Part of a small language model's weights.
Training: a variant of SOAP for these matrices, 167M tokens, 2547 steps.
Each number is 128 + 32 x the weight over its row's rms, rounded and kept within 0 to 255. Layers, rows and columns count from 0. Numbers have three digits each. The size before them is the row's rms in percent of the matrix's.

# layer 11 MLP gate, 384x128, rms 0.0826, rows 337-351, columns 64-127
084:113162161136126091094183126168169132128139121171091124091164131073079101118122083159110074114103174164137191139132100070123167140093107171067150085125145091114165131114143104098167113091111082
095:164112137122136148177135125195131183190107129149094129167128121040137123094198114150155152118093134189127174128168101142143138135127109095094128136132137106141066107145183055118123119116108128
099:102038161147149139170155137127143154117079126147095172147101135072164120097105146129161123198185119144175137141112099144140143126117076169159157083195089152134094188119157189108145140126163084
095:083148155098159074125096132120104170090095080082135127158091151144164196084141103112141144176097119109147184144097121124146158125125078129161130184186149152130102115158133090099137160096130162
113:138111131143138147110133138070126160190163166135108154158126106105126138086159140156093125081110082112101105087146092060130100074166119077167102103104138135139127126156103103154178145113125208
095:123124147093071158107068118081126150145101160109135156131155092142149133196164121119120156127131096119068097166041126147117120122066180129195111096100093127118143133096084115107130185121130198
105:088173188122147146168131177077110050177144158141097099059074077182150098100082125065090144115153090115158145145129106172130164112130090181141155157114151126145088118154137163057122132095099123
106:130098136116128180097166177089118139118091124084120147075190068166138133172097133124087095152089125086129152147066107117188191130174139132157124134159155064070110128146114110122139150083126183
103:108116102128079167163117190139137164124156126101097126152123124102127178117156160132146142128160189130088158150073111074149222141136079184160097108178097168089045136160143083084118083130156157
097:131148138106122138068146145153146120113112094146113115152167102191140173111156136120177202124172068117131149150148097094148132101222057129142033173110158138108099110104157135115120077145162116
107:167146118148055154082137148138104047141130182086118070111141083094199124143118162150107113150098184054098104112106114112203103116101075107173092138144115140111137160153100123118179110115115198
095:140106195108133130170145105166099151134124089126110088109162083155162144125092098133121114118167144116168056117163099164160124107096186157129069124152157133094093157137047065162157125206138154
099:152162157092105146151128123133122093145140176122115132170143151136208113116138097113070110154179148108142178131107102142130106188168134131145175086195113123153153156160152094101118135098090123
107:174172113118068194144083129105142108125094103103097068119150132102097109136182119170125142110104161128126129117122102155135132129120152176107146147120147104130118129118130086085145108140085151
095:112099122150115175174079141062255124103162139139121139155119147075108074164092156150123070117112087129167153075117133121146144131118117189132074221113174146113147188151122131084080142149112148
# layer 11 MLP up, 384x128, rms 0.0827, rows 337-350, columns 64-127
093:140150125167090153071146137093139116121155162106164053098177132122059164220166097104146119110132126110130131186158136106053068161085143115127098072148116081131173174105177180149095082173114151
105:150153126129146129129060118180152123154116108160113092163153092161134072102152067105093176111106171169187122163151142078147097205105125126155120113168130186212135128105158112186081090106113188
104:111131117113130086095128167129143135191088131091079135160165183127143170146094097105109062177109080112163144124102112143093122138135132125170182149157157119097112159104176176133121097079139136
097:067100117179127126140081147119114146189101114118132088148091131156117129100151119107137103166091137063107192121079167111136090107144059137150117111154162161113126090157159129100113125130173146
106:121148069110217113141145120133158179123136104074127101095103114111143122131082074077081134103105137123150146162116100159121061158074112130143131130119153161107167105148143081161165108140193080
106:163208073108076128082089089116120096113124112125095193140097159142131147147142118152131120153060088122120154158153095108122127129142149079150097161152138174079118159149159213124159079107164143
098:118157146139140158142096126157056161123116135065134171154120117117128097165124152121087131076201120110210155099132045093067094100105162221165091158148111148110130121154111199144154111065085114
101:139049159076099124105107150111097097180130187108167139123168135077126077101129144177131107186118096095138141139115135130104137149183123131134120145103121114124097219116132078156155094113119158
095:158075159157099117146103148067089112150065091090121105136115149138086166121077172159124188093057132101111178155111121138134117139103119160166161103076109100164133151153122086160121085113068106
097:115190138104165109088135173170069116095085087063109102074131128115192135122173148207176138152144124069132087121118104079128089097149131166118088138117063103112141097148147137123094112197125169
112:141098141105143103058195095140146151162107142171122180136125125085132073085194183104159119190089120128151110156133127123113074121129160174114118114152124147137145116189147124185096054135109189
099:100120113206186118116100104088149047141122156149151115156175157134160111120056133013136109115157138156100103089134069129170087173117124112111190147146132116125167116166119105098195114101164143
101:090150141136128120161191164104098147101081195153112099149164112102201157118157045092103131154120129138107137123161145138137149114090076068141157110200132145142160112112133156087168137093084146
104:106106125101172115134123089139114117127143119174159082110070084152168101169114109169124160073168118109102138150140200099121110170130130101140150100074091090086116129121099107051169038108163103
# layer 11 MLP down (transposed), 384x128, rms 0.0828, rows 337-350, columns 64-127
094:127091116129162104175075083101112126130131116146096168124106088229032169141110167154171136163124124135104099122098146163120127123195073108156156061096158178103119099162089110121092172179141128
104:071099096148116115107103193142141133136108100119125120110159126114108105136113190138104207113085134122151169136110138093141139205130125094179097133124128149108140162164200153123085115130096074
105:123125113135136118121120128080150115153176091079122129165113167095115114094074128162092091174159143145096124116100122156103131157171174123119117138125161171155144177113214136118076100140139109
098:105136099068087173115104146144097074187100075206149106100147148102106104124093115166119148117116158131124085041130168117126088099132113087149156126106116135096110115147187107100118115111101081
103:155163136070178121107171139122127146152115141127182125100139110155173143194136152149134108132131140114134100132193177152156062129094155140113150179115165123174141117194146128100156145170114120
096:106140116112122197140061119167110113195137158081091088199112093114187126074099150119100135160163112102156127092142109031114164149125124112079161117122149129162105129155102155100105083163108129
098:157083090108121122183111143110143097117129091092160183102160133164105111128080111054134170098117148181095191113145158164125098157135096132142097118091140113171124134123131130176130134100129053
098:094116125103131140071145135126090154104136088188147138121176136154115131101091056110116090174150144142096071165141140138213108162110149168122107215142114080158168157075136122154164086179107151
096:146105154157054099146131144129090091076110142141078151096107095152183119137117110127143064067095093142143076160178119119146102134090095117078156081163137138041123067127144099138148121102140132
103:110138138068096138098128146153106148200157201167099151079104176166045084112163170110139051121156120117152128121153114131066150107124107133106123170162101085109131150108129132115125096119153118
111:154165145142155037105038158169124212082111160133122142124137174172118117122129125135126118148126147115116154162145143110120154115149144116079128120154143137190146120155180148127084152115111116
098:126091149143127134178123189116105129121091159136185045146094172113169153142098050159132169186086105158137069181222188139158159141158086126145117105147099101106129126102150184096109098081116129
108:169115174133151142089097122119114112111122203099160079087089189123213188120168122088136155145181091108099076130065137123142131183090069168090112127170107146164086180129148102109149128140107111
107:143111105103108117116145135170096192172155127097153128143110112156107089136089172153098130120134089107091128121118089131130115242164173107151142045213125125125120179164106132108140097133099137